{
  "head_dim": 64,
  "activation": "gelu",
  "norm_eps": 1e-05,
  "qk_norm": true,
  "parallel_block": false,
  "init": "normal",
  "init_std_up": 0.0383,
  "lr": 0.00203,
  "weight_decay": 0.14,
  "grad_clip": 0.5,
  "doc_mask": true
}
Each number is 128 + 24 x the weight over its row's rms, rounded and kept within 0 to 255. Layers, rows and columns count from 0. Numbers have three digits each. The size before them is the row's rms in percent of the matrix's.

# layer 4 MLP down (transposed), 1024x256, rms 0.0989, rows 191-396, columns 128-159
099:150137156142150126130140114146165139108102123136097068123123124148147110136161166144113125142140
093:117128128106103101132127115151142164133162087134135131157100168118108083129147131145151153152135
100:114149129146141125126124142115134090137128128093100131113125168193137128117108164160172155130159
092:138128150111179173147151111099114177130118111157135152130141138110109112147123135155135106143111
098:140145173104154099134138123145109156132151146137148121124099083173159122161130130170199128083156
101:134145133131083153100139137111135098105147153193135151135069139159107098162095137125129092081123
102:131091151149111116119101160076091147142194097127136138134148113125113143130130072092143077110113
101:114097121097088155143133179126128133159184157195102131127179166129109136131123120146102118074130
100:108118146142142164066122088126050135160115105144139161131137119080128141113165135122151087121132
094:088100132091166109081109136111123135135151137170158096172104140127096138061131139154162121143159
095:145137116095122127127172129122111114152181112162127119169167121098137142137144091130165100112114
084:116124145100166116117104119134112107116114162139129141155123156118156088143110147141169106150097
097:131130150156146128056129155123148105139119109066147101121094134135092092120127140147164111147114
101:096073109123136121084132121135139136172111131157146142131158117118118107141096162120160145152137
105:118138118102114139132109140140155104134122160152120137102115125096116126148100101164154148102143
101:106161139154144141145169144159136155138039145164141157133089182131120139146161125114129117102135
110:142122108129146120131133110135129148107136075097097125099148112112149153108158132112125123105105
084:138134103124101132130116177134105099130121162135127106115176066118162142131136185158099093105142
103:112109118138110136137145078111135120193133102153130136154141158108121102144131160130075167127152
110:156120137140138121109151097139142134120160076130112126136124095137135133109153103116144135113121
105:127094127157105150165167152133120117131060117159131140094134096119132078153112126125089117095129
104:119115157147095152161124126124122145133146127129149146098112128170126125128122184125118106107161
107:117138111098130098111152103090093141147125117114108124149163093118124160135118187151110122123097
105:118163125116082144157167093153175136148128122117103148098128135110166113064137112093089100143106
100:123086117140122145106138127155139125153172121115139106123136142112132119136084153103142128152146
104:120185114122144150130107130117103159131115149192124125089152135129134157103115148120114151129132
104:119112118108152106111116092122137127099061146116131111174085126066130153112106131112114131118135
104:053117090088119102145135135137141150117092145184140151118131139100131139116073110128132175118148
099:132047126151165122132100127112128114098137118134114186088098086097157070123141132132116124140109
100:119093148160102137142102116116129155109133078141125116108108133125117121152108105106144167166105
102:150151086162119093138086088150103151131136122131115153151132140137100104151099104148134093121134
093:158163125132120094163116130124125118121136149116140103110094105125137114075126137094163115152178
107:143158108145157092114112118117123169156151114124115138136102125149116105140134163110093114139124
101:132122104114177161112149169113115119100091143101104146163153096108100153120157138112104147162162
102:121159135161094129110108150098131069112107151135135140149150146088070167147114124144086144130091
099:126132118123116144147148168143102119128151121133146131129122126123124154149126104153134100142103
102:078109168150175128115120157169132154150108169136115133143140172110095170172087151147148119130143
089:151142144153126118127170117125172138099127106076111137135130083117097117171131108103166126141108
102:110120132131090101150156120113084127119129126112131117118088123138172120117150160156146100108160
101:113125092125123133137119161130122107141107102129149148152144153178132147133164163142117154140138
113:152132139132138118144080097151100152128123106109156137116103122129143099111095135119122159104168
106:112089129176120160158123150120146146129129114123138111102063122110098141145116155149140152149107
097:142099141145165119105080123130140105120120100113136130138150142133077119184151109119128095156134
100:144179137113085207115152148128121158105135133132117132109112141110134090139139124116158129096140
110:108126116102180158096176112080154172105109117140140095171146116115140060114135133153138125114109
101:083160111133044154120176151152102115150062124114132110119132127121066117183132125118115142138169
108:159129125112107146186115099158129105064119051117081143135111113162106144158147132146097144135140
103:129129137127183126150120135124099115122103095136136134135139142111137137094118143099122147128115
095:152134099127103101139105131118130142103125074140113092137120146137105116129140153115091121091154
105:141132098161113134113103175143101106087130119128096130121116157143092127138128121134122137131152
101:102138155132118143131116183127090136107104118157137113099177107122097143136124125149107136150127
098:094171108143141091151101124128161125108083097110123125189138134112086140123133178163118142096129
096:076121139150198150093096113155136148188153127134190126139163153117113128128146131121175146145105
086:126121125110131135174148122156125064126116138119156126092124050092150114120139106145126154124117
093:122151140095183135102105072154181102139113134117154078145059128130130190079124127119114090151132
106:120106152145138105125146121146104125124123129100162158160143163088105156154124100158159125115101
107:103146133142109140123160077143064135091110139108127143132140151117120185111194151167087143120157
102:138153134070105071121111092120105115125107097138106122120084093132152107120109140152148110135184
087:155105153140132168115095137171135140130098134105155070169136122144122140098150150124056145132163
104:110098119099164132143054131113111109131144156140156123147161149161107155129150139136107186161090
093:111065140097137147154126105121083116113157129120142150129154155140178086135159159146116106148151
093:141177183133113139115153121158140174112171101121136114127142083128148124154148107115146127126120
109:107178120180152130148100148148088115129143119120140138157131107130111060100121123129127126134117
093:130109160095137110105101122152104129117172134142116137114097096115124112139126104126148099154142
100:104049158119110109153120169107141092094147148115103100128132082152103135116099131120152154139133
096:129143152087159117126114123138159151128118131159163110129100140116132132096137121132140106123104
103:070146135129118175118147149102136080108140158105115107109150098163115072121167153179111154169103
110:104115117118184120143166169132166121183126134134108145122159121075116120127132104149141128147107
094:095105137155134106118143139132115130160129140135146110135091119119126117144167136130121152122116
102:107197104097149107080070117106128111158116168114132130127144109113082149078104149126110143129143
098:127111145127145108135119121137134137100096128144113134133132161117126141144119162161169109104115
094:110125113164122139154102147123131129128110143121101129103114163097113081114143137129109159090139
097:119101112117136132123120137103132103150165098167126140075146113113099164121103138160145122154124
101:100119151136133118094140142142101114158143163113123127176109092111135115097154105098172123087092
093:159151161139171090153125116163119124122097090131104074156117161133111113147135128117133135088135
093:133137127164133099118119162170159118139096173140132161145154145129128122133149157126084108110127
096:129159097135156182144095134146123159154112118153148092100078148144108167077114136148161125118120
106:126154144093114145146121155137146136116172146117098128103121120159143105102108116135144107118149
097:142132106140086144095185125122110173135148101161127112187137130183081081150134158173168150073149
091:093154144074160128143142123154145104134163113146108135147147094107154102157128146131098142108122
097:132117118189114142155103115114160133130113098106078127106138144127134152153126117121115093148100
111:172112114143115165087123130131104147123083144113132128140114098102119145135110146153144118125127
104:139099138126069087090120099100139138109105130131117149133138150121140138156149144128132164148158
103:095171131142122120125070111159158144137116100125140150148139149119085149054130124124095159106110
092:138123134126147103166087114161120125126092061086112170129124169147131123121156119126099158147149
104:136104139101140098138110127140130094113096133152151106151135147128045139149138157131157110114133
097:087125089109119173101148099123098091155132147152131151144122130113131076125115113137151156087126
091:124110142128127136125134142126159125122156136139149138079107135107135087136116131117124123091118
086:097105114161151133120109159137147149115096082112112105150132121123148139099108141146143145146177
095:126102080148110093142138089160150095113134098092105209117119106106099158114163106135126106140123
100:100157142179136111110110110155129119130172141130119126190144101096115129115091132111116091147106
094:108155148164125086112070135120096113149150108152088120136080149131125110097117152153126111178175
099:138142188110183162145114114125122124150151103139114095161138132117109111090094114169150109119147
108:127138121097154137112071110105113121127121143140134108128123123139154129183104121125118147117103
103:126139097117221137135143133147129136131114122127136130148129144075121140109124125131148124126119
112:087091149151147131130128136147126104110135120154152097150199094107139119122147136118162155102110
106:106158133106043141137114141084130115154122092103112119106108109140126119145122147146118101128128
105:109102106130141113119109159141173115181098127147103141151152114137091171142084128127125155184113
090:107103179083156078139074110134117096148124109132138076177108148138152133131088107132141127082121
095:111175138111149156125103159120127090161141077139125073144124096117134085145121167132162112113121
095:103107124145146124113150114128111125131101112125105100122116112127116132178116102151173118117149
104:107103161132076125147118114122122181168167118106110119121127103123152143161128157158123127106113
102:122095149136136109091102136143112153125154118107093093120171148139158132124092117131156164131129
100:122121088114131137129129126136109095132107126121136095090127098145097114128121169126139144106111
095:110099153126127144135134172108118125099128134146091132116115081122169138115124128147122114116107
100:144113143150157111137171206171149142138139155127164125174116168180113119153154144105126106119175
096:132123106106195103155161096122089115140106138117114126130148145113119075163112154154149096144117
108:137118172104154124117129133155110121133101126117147135079126157093084112140121131104157099138102
090:101125136141127068110128103105110119120155137132107113130137090098167101110122119148123121135155
117:153151092133111154139161139140107118078135147150075140101207128129142116096127086136083129095096
099:109089118129086123133114121142078162108118148121153135130139090107081108165158142124109129102117
087:137131130173184140128056132091181119157110101116129144132124153087098127131106134131154143123115
099:165124144169123164126124110099096085095106129127105120114121135137124138113087119130152174122137
096:139183099090141100133155133100115196142094109134117125133165156149120095114136091145152131123146
094:101080110111158106120118135103105174128159133132095103129108157142091123136162133161111114139138
095:107106127169083171121100150111161144118155170090140144156142139144120102160125126143149118105122
084:110161126165141112058096131145150142137128124123103123168112145087114164121084147132125157142116
098:106147118132160099119104113107142090119140123104157134119128138063122147118139122104171088102098
105:116099117123107114148116118125081156145117151110133130078165091116142095092137141138140118141078
098:126129181111145131118169075109131137138114111140154124118131157126137108128147118101145121109136
103:130141136129138142139092159122127094130144128111109145157147127115105098136123097107139118131106
109:133160130171151156130158128140146151113162163141103108104108119146182170111110144136161136139100
111:128131142114129170108107072121129137098147064113141123147143178133133095114140119135133101135130
097:114137139125147094100144124121168117130194149146127167150084113139165135175145123100100121119166
098:110170133101151115093088125140135103078105150165149105132096147123134173146066122143157134157094
107:150115111132141102120120152134105131159106162141119112126181132156086120120143150135163171099109
102:111118112171093116105094102130120191142153130071124126159130139109141069109176126151131158126136
103:127119140128104114142106110126084081133117100123154102128128146097124129159108158138121158117113
122:072118167129111144152089141123154144099110096148130099134100111125129102099111132131112135110129
103:130087112157107142098120117099128078129128172141141099090111153129119145122140121136141102095118
122:131122110126073118104130131132118123108148114134126135122149103114174153135133148095109099104117
103:128110143143130093098120119148126112119098131104097136119116127115135131102102124138094126084150
109:144121161132132116128149094140169185129157111106151121161135115163121132108110154117101136126127
092:130146147152185114119150177109148113145161129113094091139144159072125099130115082137121113138132
098:178107119142116121096139110113127131121169097129098118121118113135166177133106113121119095081095
104:129114111060129130164147125134096099119149224131119115157102145129119131102122107128156139097108
105:147137128104129122103139193130142136170152153113131124126139120140127150121136144143145155150129
103:116140104099140130110104105140159089133149135128161090080145165142131150106088131134162148118119
086:098148144083131124104129135124181132122151158155121132113091137115160109125110120142120119106138
102:152138108114151155113115095126080153144162134115138119171097124148103074106151143114070095131141
101:062143149092164117134136127152112148104127161153166138145147124122098133146091126123120163153134
099:134163139124136116133170138138125144073097157133161167087103135103168127115110120090129167137141
106:150088106168126119101111164120141126126098122095131118130187171104087104141152117138147108117144
100:090070129111128141176097132129164145149132120122135159149118157119127167184122150147140169158122
107:135071130139134126112119172108180099127117138095134123149076078118131164124106126105117139091156
110:152145084151125103145108109135146148149132151124110170136103135127152126119083189131123129107113
103:133137122190098124178137131105124130120132129082075114128123111202133122096122161171165146117115
103:102149113112148117074132159133135120154117141121142099159191131115122142120136143169118146160147
094:136128098163164083107122098149165114114121166107147113105147097145106133126117173102158105169177
114:164160145151135122133085126149136080146133134112105140114152136107126147096103122119114139129123
110:097109136126143163139134080128125130144121144115137121165164089098145152112127129067119099159116
104:136131180120133117130114127122130130114132169185076131133122128093134111106137149149122117156120
101:140113140096155165136138104112113132147120129122129149099088115160132135122106119155124125095140
099:134069101114118183135140139120129133143106156133157116144101085139098111140114140186135098104099
115:139122093136141085111133159140109101084108112126150114123107125113096143174106170113139141116133
094:141082162156116103118145115144165109124095073081109134176058158142117143133118146122154111092110
093:139089138172131126139125147157149114109138137098121100102124109163123100130119154102147143101114
110:103127105113171119135126132127125173106151114147119152106154095168134155127144152145163131166131
103:179123128121181093145142080152143122159155118174096141120163108110077117119127148108110113147139
105:125148101155136151118107137145099120114107115152119158175167136113101119127133132137151162134139
107:077171104139108097087097132139106158098136167129125123100137125089136096078146122117094156103130
090:113108139152172133146133089102101099140121119171163106152129148100077120131126115131134128108112
099:115103150114116143142073130138152151117111141120126115129151122154175120141090134140097121096158
098:120113180136149083073122123082095088130157136105146154155142105135126115111166171107158122085114
102:115123142124101141156079156147180142146117090118087164133172130103128110091145155154161120125124
097:127112098128148062146128101148145139117133152111161124095132119164134104150144165128119147179118
096:132125145152127171139119133096153109112117113104125149057138089109109140127180125131092107152124
112:127095127112138125072131129119108166100139143139157154127204124138128139110157142129147097104106
095:120162160141148153142151091143127119160191131058151122133154126152156100126099149120134149129114
100:134119152178141115118123150136163144135065166143169112166131143083133107153123130115101085139132
101:113129135130139110128132124110132158163125116130102143151080104146138113127098158153055113135135
104:146107132111122160163092134157119133132092116133148081167152140144088153134131104127153143141122
113:108127121123119147134114108138109127075119127143146166140094148095116099089135147158111117117149
095:131140120097116085104140109097103138123083104109114125137107097141128153091117153152147172129083
103:114126152122118129131115102113081144155111125129193138105123138134114108164169118147148142132147
105:079135146118143121156100148153088094120133162113094134106150141133152121141169126121112130148126
096:176087133131149098159125137135090143106130143117156110113146085088188108108131120129126118129084
105:128171158164108151112100115136149124127135136135144152138138127177140094155147110174192133141139
100:123099128163124117104181103105117120157137120113107113180126148171118118119134151140082127110099
098:127118148132124128144164149116137113128164122120172107141145092147099064102158109127151120133140
105:123104100100145118129104144127123116147098081156177124140117131131136132144127100148118177157152
098:102092122121159085164118115128096132136113112121128119150138079134149138089106127126075091118088
111:136115116112141144151113135132163141123082111124044108106104097125123107082085155156132115127131
105:090117135138134111144141102102084115123124118133151118123150144165080103126143145129101168122100
092:140130114132126106134119124127110126135134189134151109141158134124120110133155129120106145113099
102:136096098148110084099111170133059156138111109098112135133142125126181123100129143119116131120125
100:090138096121133143157087122090098124132124143133082178123157156162113117127127129159141153164152
102:137143132132083106177159165129108132105141150149124128122165133103103085116108131144106107128131
103:138096107116142131120068134135152149099118094103097130127064086132100135143102146153095150098121
093:101121134125151074070156188151090112143088126174138105112148133150118136121097157099119144129097
097:140144134117096105144110098112167134119139105188129155125131139153124135122115159103132098121098
100:139103116159183130112138143112216131137118130118072114152092154128120103094100118149149161101136
099:153078147108136139129138106133126127113138129145125101134116116108146129126118167157152139115118
103:130145112120124130115188157096121132144143086083146128140137159129129158134139152103120116131124
097:144102129113093135146108100138099166066086101124118133158155141101123141132151183130102150096142
103:170123147160088149096164159112096141120164110138128128084131099097104150118082145114126112121113
107:140133111111115116153126060141130098117147110137156125106150109148137100152097117134151129144106
098:112140150136168117119149162134147137212121116142160157114181128147104121143143105123171137122118
099:128140106156207145109152150133137141130147147117095092153093118109159057163119122165158132118141
098:137180131110174152081171111107143126100073147121088101110130145134130159103139116160076115121082
099:118112118106155108180091138122130106130120126131128144125177162091124081147108100108135151122125
105:129151140056128126106143105126143156136118132132145128097135101110132153144048132129156103124134
095:109116171163103131127114121134159150112100138094156144117096116096064103137146115172119115159133
110:143105109129130130132140151143100137112109160114122109147076116139119135101118106130150131079104
099:104153121164135112091163055097130146105117151100153110145112105161101147138117145134162161085094
106:106117129177137133117130107140156193170137101112134126128147173092116110158152120175111154111123
# layer 4 MLP up, 1024x256, rms 0.0996, rows 192-396, columns 128-159
101:155175127151117108145169131137135109137158102123104124128132145135162151130111125121116115087140
100:109124098127102155166117150140100151124074106120102135087173125066136163135117098090158155124115
098:160094093116140135156186145093149120144154160130122145144120123105106148145119141105114103130174
100:155120097126117117133160143091143093147106144078116122150154148083152115189160196086135091154169
098:163125104122140118148125174116159141115122116124110082122131120151163098180162093119138159118155
100:143122123131067111117132119114127136142153102114181104126098157131138137142131119089173144108145
098:148140135089108161149127140124123136095153170124115147140135164122140117122146096127140126156111
102:119112127123126138131149129123101080146122133124113099090114100117117125111140119117131129122117
100:158142105131092158131182112163140092144104101093145118162150124103143133121130151137127142119097
101:154140133087133140144128138105176124129118148115134141081151100151130144166156103077135091109145
096:139102103150116172111116133113153109077132137129108131080155154119135131100153161157117120135139
103:142152143107136145147139169130116094086100126131125138102108150142183142072145119138105134132110
100:163154152135120121173130135118141080122138203096112126109114169075145142135120127139144111122090
103:139107110114102149146129192160134108127116108131177132132183105092098125152151115091141149166090
102:148153112102111139146159135108123100094150119165165117107145146140137081146112130127103109095083
101:142141112125117150141140163054101137139116132143181137085154151140145112187135089104161139148090
097:170082138073104144127135153159132112082149178130162120118111118159124138159154108120162156138093
107:144186154137129154109111178071137094082109163154116114131135123087122159131137092121130143093124
106:169172178103077140166183128103107148087094151108128142119132143158084154121158119110139135126090
102:159109109125129089151119129138142065155151118124100127121116152087141155133175148093137098148122
098:157178160126119126139120113130130132148099113142102116119094146085150123126137134146104153094123
099:133129125159115121125139109154125134139113143138126152165131119172156157134156092078124091147140
105:157148095120110108125154152157117116152152095126112137114093183147164161133154156115135140126059
097:127171137188104152171107128122173140126160159121124094104161126114122119158154102146123130059116
097:156147142121101164148137157107146144106085133113139140145130108131124148152162098117096100120095
098:141120149154128167149123122135119120104099117119128135092132169128089115152125097175166109180102
104:142117162134136086138142171140117164131105119070159153094120122121113191140136137135148126145097
100:116124158123123161099140141150146093127099148102095126117153129130120141112118129136129135125148
097:118094177147083141133139159138119136060111170114120134142089152119149144116151117141155157127125
101:149131143108145121103105130145104139076148133164172148125145131128152156119142133060135127092132
096:098122138142118093144141134158137134141115128151146169120154081116154171157168171131158148108111
106:120141138147127098161130128121095141098078105148102157118112094158139097127137157107130112107159
101:169143101144094100092116139177147148136106128131109099108146130102144140141159133186158132127146
102:163099099122140115137144143115132085068146132089131159105159145119147141160144122079125126093109
101:131153120089163177137139159100091130060118112145116128113136170156166089141148170169119157128151
106:151129139138080121155124133127140153107102113107135147109098156114135126129123101107134078101132
096:135185132195135134123112136102151127145089140128150099122135112181106158089121141061106157113095
099:135163139169105124141119130145137101130121180101130159126158100153155101107095123083147126137114
090:155118162095133150140144199128130143097144141103121078149163102158102118157127122171175147121136
107:166134157119108092129145085100101165139153161093094151106101156090141149139140096126141102110105
104:132135140148106103120149146076107143114116123093138160120133139116187138115125152114108154099126
101:162117129102126128105151103122124103152153120143101167112171139130124159128117120092140128184122
099:127124121159114120137141145097109172131086133107126128125172115114149139152131153110154137112115
106:161145135151130108098153148147125146092125129110174146171134098166159157153144120109174143125110
103:145148134141118130080112109157114137154132130162106118091132090083159114177149137093154110089118
104:151145161119115108116132159127121120098142128162117151092115117090152117204154104088128137095145
104:133188091112120153125130124144166129139130127128147117106177176149109136151121108118116141115103
102:166139172138103123140163130108161128094128113149111118111140182103089177167148147099112160123143
100:147117124116128150129165166139072130108153123098112133095096164149151150127111110131134111139133
100:142092107149135141169096144113125098100118096076113183115135103137127103110133122119123136119109
102:133127157090120137136142169084116143107148105091093143120130105118129175140149165108128120133146
094:147120121101064157149161142124123140078128126111107129137128128143174110130145114132118128137130
098:115124096136084153128162143138138120124155177128118107066129125095132133099118189133123133079139
097:180207169136115122069132129112154158118141182114075107138111107117122097121111091136144113154117
102:142121165069128130139157124128118126115138102122124126105166156119130121120145125105108117098171
101:155158116140145124117146115153118140091140130160154106114171111111146140116152171132158127190113
104:139157103129115146107109119101159121116144146179087122095151130123141133125151164105146092125135
094:170123131112123086111197149105132115140128149142119111147136140144150082134123113145131146126158
101:142129153149126107150110138153091100122133108185098150132144139131116165127131055112148126084118
097:165144117143109137137121136082144105137075128123129135113153146105130136132136171126144089129107
091:153161122113109100113118150124127047194096142105124125141155192144166142100137103131129125104110
099:166124094150127135079141186131087097114140117102095139124114116177154155141152150132145136127127
098:133140141137119165173117181115125160135097148100144129106144135129125182165147080142191096116103
102:129099125148125102132104145125093121125149164174063140143112173134140144134162098081114120133115
104:136125140129112124087121149128133155129113112141148112120105103096198137099165155074129136162113
094:116149150094158126147136172133111137048141107156128139125123158099144137152108122129143136090132
103:135111119150121139139155151103087137147135111172123094158140134068169114138102099111147169158121
095:146149113110084159146126109095110168136124161141154148095125119146149131113117165146117144114140
104:148144110116103131123161138100090150104121113134153123128122089133127157134136129163144119166186
098:153100141131108106113141159110133161116129120128131169165154148155132131134109171125138118124092
096:154110123134108163089164165137157123111079131115114149112114131134133116107104178095139124156155
097:126162103095114095098148141132139095122115175145106124108143146162124161100147121101108138143136
097:141117146136084154128161155091112144119180145147137137126184137147163108139117163152118120152107
095:130138141125112122150133126171129188122167165114117159064114127116179160204127118134108108115131
092:157090100097100124161145153144130139112135138126138138094131142129149127155173126106086129185132
097:133177178129106080157105130147138165093126173137100142045133153101137168127171116136134140129123
101:129148129112099158122167148098173133131109145092117100092140167132140093121163133098132121127095
095:127100127122136091074119144135162126124087163149132162107134141174105187106134146105150119123152
098:135150153105139070133131108163129138094130117093136138130109121146100126087180107092126085143116
096:157148166162106171124136128136144141138103103143123153110126141184122124099108141137150136156149
101:176121151136112099147102127106137180120127125128128122139141154097159150130158131138176117136122
099:140095139123130126107140213157122129149112137096161177177132158128113138149164077111146123117130
101:131119098108111167070117135153119147131128162138133129140132151131150137152119096136106157132101
090:112120120112121158116141154098159149065119141148177138118128087113141165087108165148131071115152
100:152121111132112115162146155181113141127134128108135127121130135107139144106169138137163158132136
105:112112156183139147088159119137068139122124131146104127087149105134135113173132127125129120107112
093:132138155134116102131121123146143127138103157124164163112157129101156164122136136114147113142091
096:130162125133100122147128149135113136083131145129112139114139135107144119134155090167129125149131
088:146168134119136132133130134151085095110128183174120085135133152113104103140123128152144141127123
099:141152104138060141100152162137075160101147116098124180127147102153152108112110149097136095120100
098:172169180093104098186134162120143176148143148125102156150087126120161162139166116124161113127136
103:140153140149148121099140139119119153119150141133127163119125126135160128096152130111125093072159
109:123094171155097129119137142114088135100135171134147147096133113155101140164117171165120091143102
105:147102100146165176145172156145105100087126164138167124163116119114112149101134128108128140118123
102:163138128171128088116142150102137174116153127111097129132124139134147161115168144059124116119094
104:152159140146110098143162158136132119095105146138176120142160174110127135106169132129140128097117
104:136126150155097179125111125109091133148093129122104161104120098089134108136142157125146139113138
096:085112147112082107102103144141121153158100125141093176130148137115147158102145139139134105098066
097:158141103117121117106095114148120163113078163099120092123120145120124128126123156133128129143141
097:122130139146103137134116122085112115105105146107083163136123112109110134168144113136132111132138
103:150134153129116126146138159113121101122148119108083136153147147135149148126146145124150159125134
101:159106134162083096152126163160139109108080123126141149132123138176141135139158138119170111143131
104:155144149143075144136148139083132160106149161081142136153095145116145105157143131149137160163126
097:125097158051105116099111116162097150135113133110145155150127139074121158141151151127160120113109
099:153137108129146126152086107122137107158053142153127131113151156081165150104148117152146127134098
099:136145158157136133101120103088156112126118113115106120090142125131118117119136104151140089111133
103:155111131093157135109122166127129067081126142164079164096138137092124143132135109118135099126091
096:152161135099111113138153129127156127124135132120112197160148149115106087164149165110118113168118
100:173146151173121120141153174145112157152137116112127094119130146154104143143134107115152148145109
100:146144086179143110095150145140146138118125152088143145119116083121126158122150133090138085103069
093:137074139128163158149112142139082125076123117142108128109117096126092132144131104118116155105141
100:133134157153108170105104125137143068130075101140126136157159133146114137122129144145156105150082
102:139092138103125143158157094132122083146102111158119112114162130111151143105125130121139118104114
095:149109113069078114124109093157118136118131129098107151131130122150124129148118119123150130115098
094:159178165134122134136123139149095131119074140131113112088137149136143148125109152123158100139098
092:162148122156099118137114140145135104138094111078105152067132131131128170125169174129113135156094
091:132108116151067113122176128189105154135116158115110126104101105119137126154142113127160111155138
102:172137094155123099131120167127129106146116150082116105148140111162177123117146120135138116099113
101:159147150134100098118128123128116127094125147160141104096091129177082203170110127150176104125124
102:135123108131103115163176185140125125104157097164098130096146137141119140206169125158124105155138
102:130136136122139157115159166116081130073124120157128146074173119107112116140104130162133127133104
104:132090100156142106076132179138090104084105110145108112128161159093171101130165085125098140113169
102:177145099106087118136109165113107082145120130127098117093109171097115140134158135110154101151118
104:174148136122095132151122128112101084070084147130099123116134124127135151155134114120148132146136
100:129157143123141117147105126105145102160125133135128113123148137098160192150139168149103106144116
100:113178128107107157165116120139119105161093136116149137125122097126143107099091135154124107148104
102:134142154099123147105121123123101078172114116097117115131148157142122138180171168174106110136136
112:165161131126107139113143149113075163117124108121105168160130107126141108136136140133104127106091
098:153114088108101107141174165168153141107103139061136124162138151151147138111135121121107152112088
108:151105150139141100148194157129114130116129155075136109151147177137123109128151142125155109174130
097:141122146124128162150111135098142072112123138106148112145162108124120152115083177128107131143116
103:134111117149129144211122119105143167141135127098155158105150112112123108155159146111126087155120
095:127158135119131122153144147088134137145120137099118135141105080120107122141130101100121093161119
100:136107087161113127099169159119147106135149145095147165095116145126142121152188101112178114117103
105:125155152092125143138157156145118130090130161148139135089092169113152117130189108158106108091159
098:123065135099153147090134148131114173111131144136138139136123144139132136143132118159135114108133
098:129166105120075157108117135154129146088128124094131163085161119100140060102130112106128096100120
098:138168148144160082165144135145119143116104122142144148108133165101121161154166130111144113098164
102:171126144123063155120143165125125114110105143133114163090106134124129109162149131114135159075114
106:131133176161121152121136144127114139141097132161098156135160144077132166112132129136104154127162
102:129176117146110138097181144109143095112096114136136109104131161123147133124165141107119174129149
101:145120111145128108153167146118146116125128090078106124140119204109121135132192105123083122099140
094:109118133113124121160110132106175095148161149086116148125128167126132183156145104140133119117112
093:151157112100130160150153160159078149077115066133152066120115187170112117131108130162157115124131
101:098132111160127125167157122130140143118119125106161137120167136065133155149171110111124116146106
107:143179142086104138139084125128108099115149118129113109106175116106083186132134143143125153109104
103:150101151067090118122096099108148163111154127103127142157150137098117138123147133103153125095105
097:125169133114113141128134157083123139102102105115136111116163083130131117127151134127122112128123
107:153121124103130159083137123122110139083138096123112148109147108133128120150145199150103098138157
105:121120170108111139136155141122118158136094089100079129091164192180155134123145113116140172138135
098:116132087109108116114148117123180113178140110143135159146128135110158129155108107102165120097098
102:137123148101117124135166124122121075135147147139137144075137125102160132148137100114136099113064
095:141082114112149200107125113098135128082161106135139136104105162123151124116130149095153118083135
107:134128132113134131135121149136160109116152112150126134105119141156157189155161109127135114157124
092:149120122141137121146130153145154123144144186204163089128134123121109124106134145130159116130145
096:118143129101122102139130162160134122151151097144149129107115102109123153129162138120173109099129
107:150097161151142092163132159080123121131153145135126105128167145070102161115166135110143119130142
095:140096100166141120149133120129166123133130182128123133077183106122114134136116108125116121089148
104:184161137151120129127164131140139117147086130147104136104119156108133143127116175147179096123127
098:136150121133111121144169158100124103138106115118121124095101174120154130109146102078128128101093
099:140108118158134148164124115129103130124105101110103103106108152119116166142122104147142133106060
102:138113134107087150123135159159152155133133128135150115105133110129131175101135114121105128125121
101:138106173117097161135168129094109186139128137119156170124156113140180101154136103102102126158131
099:157136095129138155124161146160119107127100130095100095120169091120167137122119195130110152125116
095:140107093175118091181092101135122077160120103114142152128140174139121175123120144118151098123109
092:144112126084102140098138171138096168144149132115084087101171170128127121146145104159092126092149
101:164128126100110090127198173141108155120117104120124127129110171136152160132160078114101109102145
099:132092130131109161141134125127106176067096112142123168125132086106126137114155099110137114145120
098:148118079115125123131129176126139119117130150115133175108135154145119131112165105089148142080121
097:160152083139132064136153117153130112124129122121097133129153131141158106121154118131186116118121
101:179171110130111126189110155133111125128161105144101164118137160141148131114134113137084110134126
102:141122110134140128144131186120119100133138082069050123133147133085098134185165079137132102084153
101:124149120116102111115170122097084134121159094151156127115179118105165135165128158149136137092140
096:170096113091159120124157115147159139127128106139109125120116142141124151148125150150127111097147
099:124167133130108094113122138120098088133124132121121127129161140169142077108145128128097086104114
099:127136124134114109065132122130092113162142142114135121113137114123130118125130098125137129088143
102:138127119157111162156142165125146117115088115083161093129142130109126112108188115118138115139174
096:139095135137115135110131116114120086126138132189126118106144187136128144143172146092139098116160
103:117147125192111138112128134137100083124111128121120224079128126108131119128178093148122132135134
104:148130152150147120150176133140098082095126127110157100143145115122094131150146146164152166130149
101:154101147111118107083185127149127140145111162137100168064172105133117127168164156146158113165102
110:155107169152114164122116145125144179117124124111123125142133136135142174109111148150118123163123
097:161119094124107099115087194160159136101139096102140172167150118127114172098163131128142142119109
101:185143167068110124149135149138170131095170158113097171132145120126152133115173102123131056135106
102:141130146112100138132123129120166142144101094137127124116166134142092149121162115147122126102125
109:146116096162085112136155155152145123079062123122098130116149149122137130162172182136135106137121
108:161125154106097126145122142100104160123111138130107151130153131094120139138136120139143121116148
102:138101175118107129141125139129139129106151135149115146150109133133170161126146096133144143123154
098:131146142140098120171126198112182158106115140109088155122165169166160131126124159067118132160126
096:146143122124114146099144190104099165123121180094086122115127115153168101129129133163145179130149
104:170136102144144093109138134104165119146139121098088134117129160138176113109160098096150111152125
102:125131119123147083164152154122167132116112098094095129124165178159132129146155114116136157126146
100:147155167122112182123113144151139127099134091115139142102176155135150133120152103126101105124090
098:134141131098081165149156157121117157125118191099135161107163134106165125106136125159120112121125
096:136132139160101126125094146116145089108132121107167101133106123111113131116141151098119115118116
102:152139114098130123080092137137114135093142130113150147087165149123124159134110102117155152152123
096:117172140137138115128134166168134136119126148153147092118092159083150135103105084118129174101118
103:161182142201107098095144153089124130121117151110111123136137146131124121090127125081132149157121
099:138120128156112143084155137117079131110099115148127119085111117122143172141150166065123111145093
106:133122130125124127160135166111119080120108158113142168077160126131110135146148103146137122141122
106:132134100140092120152180150096153139078137149103103132131150134122124138163113107122179103098124
095:156174103145117138098146145144159142132065104081153150113154166130134088120087127100115134156145
101:134101133128116130104094087174113133115107122168142147121152170109165107136140104090142125115117
100:113133147168120136091081151120118140138105148147130154118134091123125167124110130137142159133122
099:148129084120127135109140107135147124139108167123121124103159132152118110163138125116141084175127